config = dict(
    vocab_size=731,
    init_std_o=0.0128,
    doc_mask=False,
)
Each number is 128 + 32 x the weight over its row's rms, rounded and kept within 0 to 255. Layers, rows and columns count from 0. Numbers have three digits each. The size before them is the row's rms in percent of the matrix's.

# layer 2 MLP gate, 512x128, rms 0.176, rows 225-261, columns 0-127
088:153153093118139089155121109142093102144148121151140124148109140144093095147083150070172095143146142122091123106132109143102115134119143133121174160124110158128127194093153182176183157133101057078123108114147198145152080088145095128162079157103109172136061191160094068178155075104157136154159130161115153128050130136107146093131145111137106122115094124118091095124165209166070189113079
108:121137124108131165130173153157101149160129105141125104131130100162083127107107157112149157120169111121115115128091175111170149130121147151155132171157151140149084005123128150118043140087128175102103175155116112089179153200113207160133147123079106102171073166169100166132079132125174151148118123083141123130137109058161089203071084099164121137117133116110134150128085111101180119118132
109:135135167103157126056128118169146088100126095092096095067121064153135100095120150142110137123137113035096141153177123186145142109145143052124066146078113065145120172147127062099180153145129165138123163146152108168160149097120115056171141110141100166101146194126108112116111179113116168140126106133076099148164157099109174132124131113162153135118124105197118086154138079075122097105139
104:091164170110168137126121113164156148166171063146122104105128107112153117061132122175104088117128109085113173149077125188143137138130127167134166106104103145086134136137147148121114082110161118148090127094122167149056182129128136162209172080094109137164073123168150146133130132132115095126083157153122185096116079159094145178058094121073088083099191153177146138145135072178125117152166
085:144088131194069133121052099147155109133092148135127143120125111112099171120169094116123103170088109088172133165131191095136113041158171102137103116088130157152156118137050078148103170117126175131115179125130059101129140138041116145147178168128162147144115109176133143099130152120132116123101112182108112071120134167159073106154150134115112132126158148087076067110123064152124141127186
099:108134133127149137122136120125073104140078140150131158149183081114122170101116120069162184157118127132146126185133112114153138171127157162162181139128089080097216054104140133112116179126104152091146083108143104099156088123128120147105160146168105139139212115161079133156158127156098097114127085071175037109132177076158140111134140175173125124200184127121170115159137144113140114154094
112:133092114149199155152104163146172195153161108150075105173088168209103128142129067150163136146151076094117127134100155137142184189135130121186088082109105183083163111096140141107137122130101108127132130128145137112148159180126106134197187140156101106160161092174158081155077122065118120147092142109146154197153121126185149127105094146143162113145115153133122098149169141128172128085188
095:123134114085152136120158122089134149116158083155138087097065117152068123174101174129103092157152173111106090093126134139188170111100121146194112135179109142136142147180162088126107185121144108143081103139134104135105106058101072110105127142093124080132074149110112146114151154165145101125160145149141084122063129107140172134213111069114190092090104139083113102104149102080147182096056
102:133113131141114184138151124124115098088130176112102150130103107133120145169085131187130130156116161158187149145126125116128134164110185157125113168099184162065139103095146104180158054130146130150131066096149106114137085182179118139116097138082115146140095113130117163170118152182093176143118119152145125107054117022139098198149119163184058118136167180106105136118123116083104081157111
105:168118124151101122140123101140094133107101158123168115133148140139148119142155159111125129113111143048118163085120131124083110091116166124123136173125217122152076136098149105111134104060126138111114123086174140094146088109130095135141094101111185107174197137120192144110081138045193180191192155142128163090093162136087114114111155117144056190160100113081159147134166076151123163115101
097:144137128111215120168150128099132111105077110122106119103203161154083178113126092112165132112120156116131180167059129107108094107114107089141089144164136092138099205151135085157126143143075136139088081129166147153137115114171117104085143184118139117126127157134123121125168112193107166185161072136134122141085126131130138149171086138071122147109102094140089112066121111063177152120027
099:196172167140117113164122124126068191086151072080176055119099137098149117135092194111120071142164155136114081131172117100142118171140141141143136118154110136178144122106124116095136121179157148110068095148159150117126059118162107108177125206152109136150094138122083110097103092152075090087068134062116138103115141122135162087126115100101114114174120142068153177123109098148141167178132
114:129113123070127135101127110160077155099029093158107097154118118202107170130178123118163147150155084153147105187124151111111094134145120117144147110158147115119126147099152099157091109126117108148088160148148171067117054114095118112154171080178119181169149149157153155074191142127118181177072169112190135158126146074078131143146185123137140111203084121135114102101137156121139107110158
093:077165186149225072124168125152146167092199142130092111128092155152143147137126147131082159142081107112141128095145142107147066098131117158136097160085133101117166130203112106152108164140152168100103131156091113103163139091141094110097141129133174068131096148100159103110142067153134152124109148067145070147156144150108042079131098079109118127128094083183141083143099089121110075114113
105:151171059127122114096152119124112123159147116132099105130155073112159094180031158081090142105139130136118154170122138096105036109155160146145152119108157070117105103091112186177127183104102096112123158127127155138088125138122123079153112153071080137115130098147168164095170170147171125119131142136056084151082131175094151131074107161144123174096193077109154140103117109183114102102135
094:142085149125124109127119098118119124081135051114123085055122129107084071134164147119111126149124100047085076108128139165085162141197146195126113116076107174122137092057121132082145167136129165137105085160094167087065148139106139090108139146170134104150166106137127179113162121124141109100169080136128114170100160131149089135081143171134147139077121212146104122162093114187145142098163
082:113082145138026131151124097076140119127158091094152090145133156086100169169165125143136114115138086122184126102114114162132111122150102148161124099061130113125164120170098164166188126178119183170133227099074126064141133125122113172150077139142124155072090137122124102138161150066112141192111077167138101142124151110184075145124141171159109109122157133094153119139069089104106145147138
093:104114030172138106138087193110089101182154080151143121117163104130119157155102100153102122115144117091156150164100083112096052215081141102113165102159126086128121180163086127123087149120130128142083171159099170127103098110158089116116118133115077192100145122129116160052119108134129075122103189161091116093166079148124158117073139142149120122116116117123163113121078111135137119202113
101:120154051111139114110076180072113141100127126117127085158152181111150172117138100099133078133117165121116109109177138098139098115130155112105184100175103111176151073164152122164118138142149079094138089109144137059150084121198146132074127159048160106091111169115121096140112106141134138147076116122086110102144081069094150119115096107123097104087104119102062096059130080118182170101091
093:138115097152074133112103154090104175149126121168115102196143069114132120092112219127098129146131138151153133132197080160142155156166099121122093133135104168098144079151169144159102146096149106130174097148107057147153208149155149097136118141124128084143181162128113162146197105119122075144155141144172130112177125086129180114169129068193161078098150113109097152080091174107141153110098
083:143065140133135137111128157148043158104097109174169192101135085135155088149156081092148108130133151142154121128100060095114179157112161101139111069131158137130184083125182149116133092168127139164142120090067131024158081132138107176098039137113152132141116105124121140088141163143144123120125103123118098158155113125099158094129185169143062121156124175133143132168133116148080162135067
109:075157147154123127071140101147180135121182126148123152101066094138139120203085162119120113131138103157140130143141188098226115155149147120181202152124116097115147194130121169130159146135138074069069063108146141122110127116097134167108092137144109082166126155108159128141175114139177095160111151107094073124129125086125167160124146152149166148131081115073167081120161131111160168195103
093:136101157101096140162095118180126118102152200139133048100102116039159052108089122156143128132114145081136099129133149094127157114162130138138104137121113124125139099148115095163178153085102125131147114164147123129128159196134102150135100157078088118107153081113121136217118154104181132183176151123101076159080111176139137187135155163062091099160151134090172118111155188125133165120182
095:123142130125163167120081094157105144209103125154156129131129096106065111122133122139087099145134135177160181147156129184171138125118133103167126095044160117172121128117116108157151176116182075175125069133068105223026086068102124147148121138118098128119127170079144168120138119175126171123076124158116112168126115137151158063143127141129156155136136116153142177115169095102121114117135
107:096139132121157113139123069135150112128150075164113104153137113150143153107255114130123168097165209151140168119076165153101118128128136109114163187149187115176086110095136109118087129066146132099077146095107102124143098176050175091110114070116117147163138144097097184158144117108150116131114096126105196114101101180134149111119098125137202125154108108138164112111140163113084160090113
091:184153170178104108066066134090164112131106135118102098151156101169124183097108154112047080071119108174181116126132103127110103152145134182143120132084134122112113063182147088149106144166196104190151051136113140121121143143174128132192138160131112108094123126137169127122172059121113080082139117123144106115139160155134115120174116088131161117136119121154155062132087119128075147123192
097:149123106146101172113130127069096141116145110142086144128118119148160090106125082064124184152105146133200117109128228136155156137122143105172119119167126148164150117116174133129104105193077135130185148117109150128167238117143153136168125109120095155117083135117089137104099141159145175096120155119159176115118179120102159132072132232095109114123112121087102186111179153102147115086153
108:080125137128114133150121166143161139107129126151152096083112158102117121113125120167119123120128163076133117109128173178190209060062175100125040085109184123144129091142127160083134116148102160148164178134140123031112135137130152145143130090084180136154107130077167111128119142141040100138160139155180188153187132126173092125121131165141131166151131129164088147161117112089118172161115
092:133130141049180092075119117127148133113164058119073127088159133132124145154085131138161107161145137141138163119097113133145121119083137087173088138126140102155122087122166125136095145127096119166133102088133130088123072178163124122106117116078090116124106172104142157092089079087195152099093126150090090151077123185116145122171108094084085188152077096183143094155170126149194045156158
088:099148114121104136142091108130192155102158147098136153137117092156109130160111157099158116102180101124093200100138118095094110143138126100192129150136108135061096157154170179119137150134172077137179099101162166115145096132130129109145156114172151093129087073052129146176144149078131132104138180142083157097087086081050156156130203156095143160129108114097101152143108067109049135166116
107:123173156124075128171106125138087100101127124085103125139089157079128116144116072116159149163091160102159130148128148132064148146147133116129141142099167179061162134084118119123081060163118122136131174136120186125091109191131118109136089086120108147156143123178110095116103140063163117115219168094117121106044119121136093103096118184150096130107170132143079111140135070189139133050165
118:164113139095162087129093165087071127126150121145158152124139081145174108171149142118153137153090165119101137132158148132150161116124158073098109180135111153112136097119132120154121111142124147146167198122177171057107168129167158122159119147170080148149091071179054101109162121114151185177164113137212140102137139067064106165084138109116095207193144122099078141152104133142150118107122
086:159172089119124190133153097100103185156083066136105146082134073118113126111128134164144121169182116133159141124122174145172132082122158117093119190086135145173087101132182057158130118189105116132134071101148122122196181127140102138122160112149105110076094139099138147141106158126100123161121131168229152127137132066140108159146102151128103119064101141157071120076117131091134199118146
103:101095148158116204145089166114140130124137088122143112118139125142109138142152110038052173111142116099123082125160060158114159151147127111133129109126135130076039118152131102120106185106141175122147126189117070101128092156092127152095159163154163153169202105193093117142104164123122192149145072134151144093160139138131040161094137173111157130134129166075131155182137118132131113112123
095:124136076191177140126169104095136128125160125132140116202167130113089165148126181150097152147144091136119128115136195089151140139099153065059102095197078144116130084142097137077126113152084066078117147121108130147104127094170125112136108114166140136135092164120134130147140183118181130071081179121149076139119117105125173136097137169068165128122144147104219128149101153189148064119135
110:183128171137084156130175131102143154067152114091086092052095142174110157128137152156135107100125148134117146094120153088099125134175099050155155133120024130146087156120154154132075114133169135119097111103116142143098080125107135129199118133176135162149130107161154149098138109109080129119108151194154093100125190114147130120093147126095226152175133118134117083069130111118150174084092
102:139162121157125132131069127150137140119158166062154127158231151131074107124107107141132084083133165152135087169122124101092133142120105156116179181169113180111141150101131113143051138103196175089136138065130149160144068139103199138103095135151161168083141154170113117112116089117114126110083184081091045107147134105151125131123105129111183151146117130096148124128125174126166084184131
# layer 2 MLP up, 512x128, rms 0.166, rows 225-260, columns 0-127
099:163158155117147062103131143114097140135124183128101117180190130121152108134129066116146157106169154154175151125113145184089147092157095145088104121160051208135147152111105124124073127111087127151094202105047127132078141153205112115176125117127101121123160135146121134152094174113105143123135093046141152157078105095115133152085125194144100140088181148170135145121107170160119089140122
099:115108162167085138116111111116117141109052102115152131120192106135070068108102170114108137154175168128138158173151022123182144147160142089143094186148129089159098117125136136116184160088137132074201142179126125149113147118127117144120073118112081083072155169166116081166134129133092113141093127130119092100082144122146171166149128112142079125140124138099131102156106207147199104096115
110:093121205088182098155109099196104060182155138122158090099150113133166092106114119145137160169111122129107161170109121105149143098075153124171119152075130120075097139124166107116167142139192135165054185146155137200203117159115098078127116085094127156110132122126144079139188188109150092178129153161162090157100123119135140104128107122105103125123130103173125081155098094121148093087112
119:114072065125096105106119109185128203039109146141127082188090115156139102131117165138124183122147136163133152106099115149100155115129145140120090161170187074172130114133117105116118140114176088087135183076122119092160069157120098088171159119123149142117111146104171115122098120104172136081117159154094152127136102076145173084122166101117173199165165130099131140078174132189130188116121
089:114126173149152144152125127073209107131079104122077095130146146152067148157134095093088137119100126112163105054173136143131109177111140058167094142096052166137114169094112110091139130128200129108065193148143113145122137163119194140145134127127159110169096159132122169143151101208128143100193125091142134159092136171097131104124127182131116145121171135063143078170138119137112145172136
098:169117079142135121118162137118120113062179075175116086114153189165099102105107115132113117152190166129127166202215109137127079114165090070145116120157118089142119198097143171090099093139100160088109161133153142142129155142119116110122092185117099125147065117144143113136102186077153133140168170126118132149138131136093145121108110065128122076060067116100141108162097082157142065133136
108:132091152167148114135079162122067109094195098143066097158128142127094098132136086095108149172107038148140145130123111122150163214136140108189098090150145187099117120118140155141090079150186132111153126109111094118148168158085207127138079141128152137190151096127116126153162095095148147122076102178140176157142161098127123127099179167148187131097129155144161149092120182134132099119180
098:072127108141169107140072150128158128091147139118174137169093128159101113195156103093151135127106112074066110160161107090111160143107195131092115136141123141109091061104132128143136206066103121157147146100120161141184157103184118105104166146223142090159140143142101076089121181131160149106146116097101141095127112089120135105103115079177130091147051167110082169143084135104130147141090
103:114179104183184107095109119107164090078123157133106134171179134167111108092163170127092158224138146143150135137152146153100063124113092100101119097117141124147061145149134179069196160107163095149118110168069187155093120122082118139082127134144171136095128114168105154148075085074067151117153132122148135131136134116179158143091149088153198125116128173123158129119099082091158152116133
099:111173166131154143104101131187104129121114183152153141128114136134199128142093117149132114087124085145088139146133140106092103139128165186148169058066088179130130079143157143147144066109185125119171077105127150163126124199178092101164110085157140097146179150107141111165168167087131122140087072154112153115159148193122113207107159115123075061122128077134150110131100138091110121151079
099:094124075073135135109152134129167096175088155176169091139082082175114155119149203168153100109106135129133138137120096131117141192098127122119107161092121131135140060122138131101123074084124148162112163130089119123133146163119131126170159104076148138129119124204129178144075120114091137066038143113145180157170155103136155149107172106188153177165142091119178120183147087173170091096127
104:151090143126177085172077175073134158162122176154149095169164175185130095130195097150143125186144153186118201138132114096139119136145138081146116151151161115070111125115093109143102091089130165114121160147136184086136158179158185110059103123128147124145080137123125171147151171145129138090168116106118132168098155090080152155124138145186093090139169140109097103135192137174077097157140
114:084133148174112147118109116177086102105144111109120109099104117097146149128158118123146086132094098122121184111129118152178074187129095068125128145215090147121168158157044061183151122120132063151130161108062083097124187191127165167160139136137159128096154109154066131151147135111167106148140094129126144108200193086181140109150114103115140108095122163081085109134130096136135134145098
091:053149181116162114119188083149130111056080150101111134126073123119205147110190117119072114150087141180128101115169104114138119066125156152128104152163160136184170152137190092150112135169193096113128144122079134157092127094105136133130141134101139113111128157131108143108110134129130171121168128083123072104115135147096086145144070068101130148135165085108102091088121128149166141196050
101:130117138119115120184133136106097135093113134110127108149102164159087122176134144080125138130150156173103140152158076121189098197117174123176138146159036158148088102110073095166131145154173051114133083076127112111146115080132164124061126102182116153135089129181099144153104089095148145112088104142120195104139139136120165102148098146099111058201109111146058137158087146091153128126156
094:134074091091121169147129188153136176106119145153155109135100139117116127095117171152137137137136098099142135183158161116131112097132170107092112107138144151090148144108166061104080112073183137115171214116176093103184097131171166092138109115070090118104081150137175160078140091177166121066138193109121075152112109085169103204097158132128107131134134099119126079142135137120183081088135
086:062061153137131073153134100183136133079099122088133136077096119122058176159161128127170137119133107167140155128113119144146092112072089123135103128074121115155115154102131099138163123144164128212077118138169136145106173109094139124136135124056122150090146129164117131088098137122135178138094140173110162096173124112143102164092176115185081097137149077076156170183081065157095092170157
085:160098092106153133115142092184171138082119183197079126168110110106125126153143140090096173122106145127070138093172129144162084081120134091115143089149101131178143142154157102146091121149123082152098126135161125118121118123110062098127157102099164103096116127067150097121133142100180123166127180173150116140150110150103136137161159143037156073109118100151141172104107048110162053051169
109:105130125132097129189140092154128120131146130106177153115154128120109076139092128173118158180122108090096112110111115137147158169114162208167147153126121125081121140163170131114130123097142119138144139103134134143050153102103147114059207139180174151128114125126122080167169146182162138112154110113129174127102071096216170124095112178147114207160143129114105161164135219084139114081087
097:151182144103118108112201154160144117096086059101151159128079175147144166126120145179146203089089115195114141155087159117159110159176140130147137105123064110141143154116152142096142158134124134110166124140170108164163131096150153189103094190120164123086133094138166133107105129121113133091140130151096129099135182136077136152145103140118125206114181165136198086088152112075179138166064
093:088177093159120117038139135140095116185121130211079150112125156182152138137080143073088103149151080096126165184078185098147166126117111168164172093121091076172113097110149131096119131107085161167145120153166124132144072164144110187150134095113066122125155117152121078166147115143158134168138130158151150091138151103128167122142123146146122084130146114133107139084103150146151051185074
112:067178176144148110090141142146121088158179084166154174131109138138092124152113190179159133136153095129145128134137166120188094121192109122136209111171179130103115091147091159139134155114117140082107041065173135159100142109083088144160075167108098076134084133087201109136133129127187118149113140137115155142146103133112146132125166183077134087143081107115182156132151094106140143161130
089:137129115095110108100086232129117115159107102145151120100170159105179102097103070144104060143099090128096127165130107218158143108083152085117145071189130158085121159210066099121163116131123127126116160130120123155101088161143183177140120141135117110089152137099133149129147126116119134129154114218186141144173147130134129149165186084126142087161111160094136167172118146175116100128134
094:110199108164149139117088192075087184139134160201127130147076100133094080095160139122118096146141119132125161095109121126117104115132098052139148131122141080147144046133155121126143083114131089137103182151063133133151145116147099141145189137149148124118141130131135151148106181095096136116056102141108074170181160125119116100151074114191142191102173120131103162110172182098143163159067
114:126141206082094129108129115083095105146117126105133136147152119148175130103150075062151157218182159131094151168109164132065154137138162114090086133113155182123130152179130106131110115111140186170132161159121133113111149138141113123115100072154067132085092090090074087118109154097165140063147165096174178122102141147138180119172136092099132156151147095162120131152113122219141157175110
081:091126103114126114154081169131133107129149163101134116131032118121161116144130095132196130092115156143100121137151115191093134097098152114078138139148129088129130181077173110112155133093145125117128134170128134139187165169082154095120162106111136134138094100172118167126103173173150149059142211101120092134075117115132174173112165193167195178084145125119082141117131203072170107150127
104:142141194166140093091170102154128069144115162147127122076087114097109152166152172198160105108118105124069106125144107087124150078095141168152147135111103078094155143124192137122121097178111172149100130146140113093155086136167107155097080107085095086084116139139125122107099122100126086159143132205120088095118135144118111075149107126136105112071136130091108116156080055048085084188092
103:095116094142075207130115091142165085139092145115103144138118085121144122112095102103112145121159128067147137151132122180155102194193149120113088083114107098120129176070107082113113145085061151111121185134144121142159178163113106123129177109157173110170140077191071118151140205106161173124128129143157176129151154126146175150037138115152104130118162100073125118070097156123147126129138
064:115140182119109210162060084121195100171119127162111157116093087115141092125183087151138153128186112139148102124143137105130173107213143108089171062121165144095138164134136139081166162141109119162129101152116132130149113155120111174155108150201101074106199119158104119126154151135142074155173120135176155170106186140125132148122198120118208151147127151161123102089134143137138091109142
088:159092138138126140110109126115122100121089119145147137037158178072141101132070077156130123113102185093073125174144150096162106093176128155135162112146123096143190061130156127132119117116116116158079156136134091115079145104157124193082107078117082153145157176181115120125156160158157129168133130137180108126126137112213117122150079109136123103121145092167122127212155163141150104098218
113:087143133169111068207138141123124130092104122116145138164069093080098142118105151114170133144136120198092167146173151123156088166117085125118106116114176114132163108148147190160160103091159102132123057144143148134151068149161117126133147062173153190110142118148184147131138070070132115136082118109102078141113105128129170085201100087124101148111192094134152113196144124117117195122146
109:179145151177171155162118090158174115075204151139155097131132171145128136131134122144133085081143082152108149168144134106105104151140189102151150111110101167151149155107171193094167124092167111113101135123187160164118050110124110037150101166134143153123116131087106096136128142124095101128145149146130038147189088168130126151126125127113105093085074116153173064142116186137103084162130
081:116224119123130189156125107161127095102082125077089113096189127126177101081110080152135147146121131165163200160177170123168108135092179144099159175113126154079069102086178058102149115136133079105126129112144163162113148077147140113114167147162142088146167176101136173115135140149121128145074150168133116145082102136148147180092139050112155102138143162135109099084134144085130144091131
108:121109089178087189068119116132114104109205145135147160101164090118095162086099101148114136062125155159134096133137096120141116115085164134083157099184152126157071157135124192130154116164151145129128136158123113145110153104152088127131077160143196131122150122130129094153134097114151168192147199085158147115162124201093044104143179119144099143098116144108174133156140155171171080147066
102:129061036064129127123180133125170135154112068128163127133125078180084158136122165162200115104160141115135140060091115118132044128081138106093171135092138125145143132089120191169169105152177108138169128109144132131088120118142150141110156162136136206130113127125151144135101155140114155159121165162161120123157129120089146127175085042118164161132178160146152155094101109139148095068138
099:087156065128118150116140145118150110113164117126137181122161112173122111125089145132103135180089152122128137151134142129152130114149034094127142096156064122176120164118102116174122099135102113142160116150084159137165151141148131132135122163090191165139191133080134103176122115167178125155126138082151158128085127090110069142112100168072098069024109087122190166112096136061165105070133
# layer 2 MLP down (transposed), 512x128, rms 0.142, rows 225-260, columns 0-127
099:140100104078140141151145102126149106133137142172147157072081162097160094173172140096071087132087121114173137134165179112137166134056071125082151157155184136130161060161159099141144116159121137112121107198138123141128127100079127090087093182130126189122109128112149153155172060146176099122109153142138148106137053133140166096095104123101160112140165149087168147136070103193189145132135
103:133134147132148159186159172149108125132124107108137136147194155094076121159101099066151137104188110146118095142120198143147115144164113138095073113131077119090141092153153146052131112148136104175113116148188130128181147102156114085128142115082086108104088200068120147116102162167115158125144101145143124130160174073086196106118115136164136093154204139132119194159128119142181133136051
103:106092137099120184113117083128130117119115184177155133172156161109190131120134141126149142176164127080123091104110079157137126133171127152177168089110146117107152152141113194124006099142066119140092168176120131077111138114187089130117108134169186104179102111109076079093165095100132129132139074193142173150126123152156142127168104182143130142125109132073145088106149118179127135159109
113:100124109103110155143169119092106090099142183181095091110110105171111185159090149115159085133129193177188114103125155085159160143099105143158064109077133128086132139130112129076160142175090144115088102114144137160094128105171139095091093099077100147085126089090064118130177146090097168050126131108090142096091085217153153136163140167150071112129159106121164123113121131140114138116170
095:104191134128133152151111054137141121071080115138131134142095121168164133056124052171172160131121158082100101086111146100144118152149127136113068132093157058151103093133045188143118100124113142141193165168084096151180073089147167113136133139118134134113136097138104103114099078127124113086113143199128131112090128121141125090140134136122176084145120087166038113129103139128141168171154
105:129083106075131142173133092102113130133124144174110127089120117123160123112126172090162160076128076146090057075066126131083108131180159128121132071144168066135137116138137146190177151112148146123125117141111122147145092130177154130205143091112096179140159182122117028123064099122145122084120165174125131092087129188133083143119157070121138148158139129117161137115154105107061178103118
103:140147129063146133201126146148099105133112138119135184139090171131113100040149186134129117098081129155083079100136135088158111090090132089107166158075181128116109135148106173113175173101152133103154147089181126207138164096141172107107091127103197082075089134124117096116117162147116155135102093115123136081135125040112078118088081122134110122143142140116082106124123140131130166197092
103:152151173192131101073162115065136121157094126136154093134182104170137058104090081182128132125060137129096068075082133128151098136083091128132107183072102146126160161108114133095085146151112161125050132134146158121135169096144177160123072146111072118144111105203170110126145142143099089150141148107135115130104129112135072191151164126123149134111136135151152080171094135128081159180158
105:133121135107046173113114069127125101101123090135105133100141145122079142120106139145157067150122200118176128067135042118113114196131100165116118126104198111083132130134151101135169154115125122099153139100178142109173039107111130118092124116129155156122151120138153128189165166176064123148142168129170130118163153124138125124160170171132115164064131176174192083106134172088140167132114
102:119132138058088044189090122146139163121120155147170105165114140139105128155151198044089122151174152121151087102146100089096162136143060169152100151130121146132106168112149207145082133138129121126111125108155150118091134070147111162116115125097099132164113155124040166160186084155105126076119141176086157126132160118119084117171116094124126129190125149117159150091157097066119105146142
098:096169121115114055116163110145128100171121092109083157223110178100136144098100142098136124096120114152104098149147113161109127130163165114088119097164150156163186109091172063137095155154133172121142120142168109045115125148107131123173140178126154090137098130179073110122112153142154132156111140108084130133095186139129104144110188101175206180134101092097163204153147084160089120142139
101:153113131092112166135099161103093174113151091126113110162158127078128211167077130160144128173083121137173148139107116057125103203137114161123162067114073108055133146113143138168116068147124072114162132129094127158104105112145150151167091133118122142065126094115114072136150084153120205107136168145168100089139090167147106083109168120186121171119127119065154166163128079144114151152118
112:121146031149118186129106112052154142145134103128088082093121090156181085074168133122151086157130162116127145107100075128074115186150121177109155126143114129142097182157110098174100190053135136127112080117090140145106104173157122142112147153157125072168104125069129124108106104081133113178107098170168119094139153151115086109179170132094173154105149098116176134107139142146103119184094
092:125136146151183145071138111108098099141128153110152176139017164138127167123089101081100103181141140094113088104134199092113135110160097157128125108055138104116069125137092152080099090136142098094049126126100126136141224109133070102102124139051096107094061134136144140115143131122091152083108096118160136185134138160173134117110161078126123141129093105088129140144101149163145118155153
104:127123137093151127070117099117120161076150135127104100126167084071114133077138134042153150105152131111116150143169104170119140129131123088105141115105063130127097183125097123170134155159134104167168135099164078159127066145108169106138100130154134184118118155124085167081158148063146124110086138086083169195080049178142170087064100107081167147126131136179145163156098147114123091093145
098:168103118119120206107094166138154131120120170126123155097161106176100061093170235153186082112191150116098135130136162182134108079222125153154093176154139074122147115120112111083133117098130108122148127129131101093092107105129126126098089173105120075138122093151118137065088077161103144140119117170152118188120149072163151129077140137106140090146122098147111133130140166089070124112107
084:127168106199142117175101047122086123113122130116130142082111113099183113084177072123126122117157138115145163157189150121107148087121055191130071086054083132151122153113112090101163096128123129124087131150107110138078083111129090092177065108140162162177161128185175134155112164138071171130119134139132108128114166188159102167073170115129115091149117128139149169075129135131149098107130
092:091096051173166119186094181147129146182143124125176124176192092127115118085078089136148097094167163083088186140126161114154035155084121085142155168174095145168114144124125167084107139122120112142142088157150173116121150126168143125107115070116146156127139153077144165097146134156133098129088143089102093094163087098130116180111157135121166174150108179177160144124159167127123146113074
107:139136070130094140062132092111111111084130153127128146094167098155170146122182149145147146107074154107118107065093081111109100094102155119117085127158119170135130083078121110161114148073166105146157147164132161110142122169138190078113149128135192162143133138124026147131160144145146100141187119130090144112079070072172122039103105120160134163150100078141139106168114119056146148150142
101:116183134146132162157148108133125116106194094080140140144119143136167211124087092127138110099082072079137102141128168151085186135162070152130106078128175102130094148108171155084128132128124121100161170123144117111172121074172139088141075192120086094125106135070094093161141122152117177147117159131123103060103126120130148140064142164175071162123042148121119095094180142115127147160152
089:142127140102135092171128085086112136113156106104093150123132153148128162140105155112166137079190099182163088143138121161164078152159102152099138154072063120086105140165104119102092147071139182144178119123117095218124143137134141098133175114132127141172171124149146121131106116163121125096104171116124170086150158022113184146109183119171126070094167111028137135109109109105131112112146
109:134145147164127083091150118139175135143082166118119123106150125111152108081152102165123153138164153155088091136088163092154073102043151142131084110178174085104121100135136133070164166054067191162075091157139074161153125139130067113104172128164112109114092086119138088175141140125174136113122080150119175142113044078128126168116072109112135102141104123116131138144098136059137156139147
088:140065194134136082115065113169145106094158183129110103124111102126150102106094167154161106125118183128166136079118082079120105122090116139162061142120129105118108120140106210111117109106125155063157066111121121120123154191142069071058113124132108132143142110137127129135165110117090068097185094094094105160112094115112077126127148107103097146107131181176129147144140093145175154217147
096:149173094187137158107067162113067132182090086122126126180105131132175068110130155055110163130134128122138166101137147135092101091149110085118143105159131071152166138154161118140126140111103108198119138130088189142085113149113092205074097103156154122145151117128117147100174069093140064122093163150152116155178134174124093121171113128122085166118151086118107186079140177103142173150103
113:130130109077163117113110172124136162153103090085132143174099099122106103108154124154159137164132167047082089139050143097073165111167140147089140164107120161132151098150146147081135137105113128117117142120180092100107115129105099193185162149097041113091074147153129107144094083084112100118134157174092129141185069084183141130123119161158090109198104144157160165147168141190114135143135
081:172160077123184075106123133139091129114145117171148129183142112101150134104142105132074121080084170109093174102109128147131124139181166132071072101071133189161113118149154082189105114160199165146099161154093197122116167106218079098187086123135120135131153130135139100103160099166136124110114075112112114113182108173137066108104094120107129136101136116141101104129125065148153160136163
095:086122095139129122148116100053109178142149129154076073080138148126178155167112102116145105070114088107127127118124146113145166134110064140164133132153108093101197115204105122111113097178123084166129132154168112165118181114132167156139144146067117136120214114086144089081060112121129101145120160108192139112167121117150145112120083178172144131122124156070076109150094125171097092100067
116:141099137170102124127167115152100116126143172159139198112122139108103110074093112170122090171118134124154095097145183120172167161022093095108081081108131096151104118193126155038143112136145148134110138153105095169145116130136058176147136122080179110095102114149107140170107115159071125127173136142117121130167125101171176057114114153074107079068158125107111158128097138140119116114072
067:136128078039126143081110071132081102079167134181169105170142085157146099125103127204122175110117095144136115131090096150134119145182136108148115141185089191163153093108114156112097161082113116129093112115145173109155154103154136129164132081082153151107135131165115148183156118116151105098136106141061138177139115113110129095153099132113097095077093145115178131171189053131180111183157
097:147136137121113112156172115146138140074216119169079116112129116134174169167098122203176130144131108152154105117158152152190164158129176108079122128145099159117141095096139146072166104150092097134094142156166149117107174083109204135193089128133124161115123128129114128113154086144155104134048174174100107110166137094188108121071130129171126136113164076110131147073148085150169169116069
112:106164176118149139151150106123137087093150216112098107108154177136162105195138114122088138057153151110194106148158112121114099203115132198164131143107125111077116172121056094132157114166158077112096115144095143125104098074143164128162133093133116163141135162149101151129137116127065132147135138094174101118098125098131102149080217102060189115116144105102098124145102115132097072091148
114:117084097101149146152114133132080162130132159180147142153114149126114135092154128156096068173095083110197170147139089132128108183089125127112109101145168072113105110118128076110083055089123068101168146172112098111161131122132076136171068069119155063131155119128114159157174108092105165167131155173134155127148114070185164063137113155107129081111121139050103118137118108198112137131117
092:122121113131133145137150104125091082143115147162160156111152104108134134122131129172108075153189130119096176076109146083136088123166161111118107158069151099113063122183107142164173119154127065141084075171120124081149147111097092131137124107166134099063120112082174101166131103106121101136132164173158073126097169156118060122158179142169143125111181119186085133068094088106158196093188
100:153138155093105149202099123095100094150079110136157125130103125204199170131098101087113106126110103145105136100125105166127132131173142110120132172167092146099169130094135165090146093179179090114099122147187123113174160150161063152155099175121100066145116120154113120094128156114055136127117190143148127127120130112142126047099161030164112109156106117129133194146179135171133119092144
096:110121100138134122155164140111121117193128120085166142184126122108103187138154209079146075127175129095132139080130176143128082103099142124131100060107114129165139053137067105122123162114149078038101137149164160115123114177195062121142122123106136133171111137105139139145165098165162165100160099126112099159127076224131119125182074123109094179151123160121110115134132111138132120142172
103:129175112182124129060125136151144143162127156147122081141103136107105133199205114123129091192149101106058161137108133090137083138119107119094163129195148054113147087141135093093129119155192175124112139129137128121167135166112136096165145136132096102138160143153139157198135135102118197146128096114107141122133108228119187097155141091142149132167125193103098156093102093173168108088163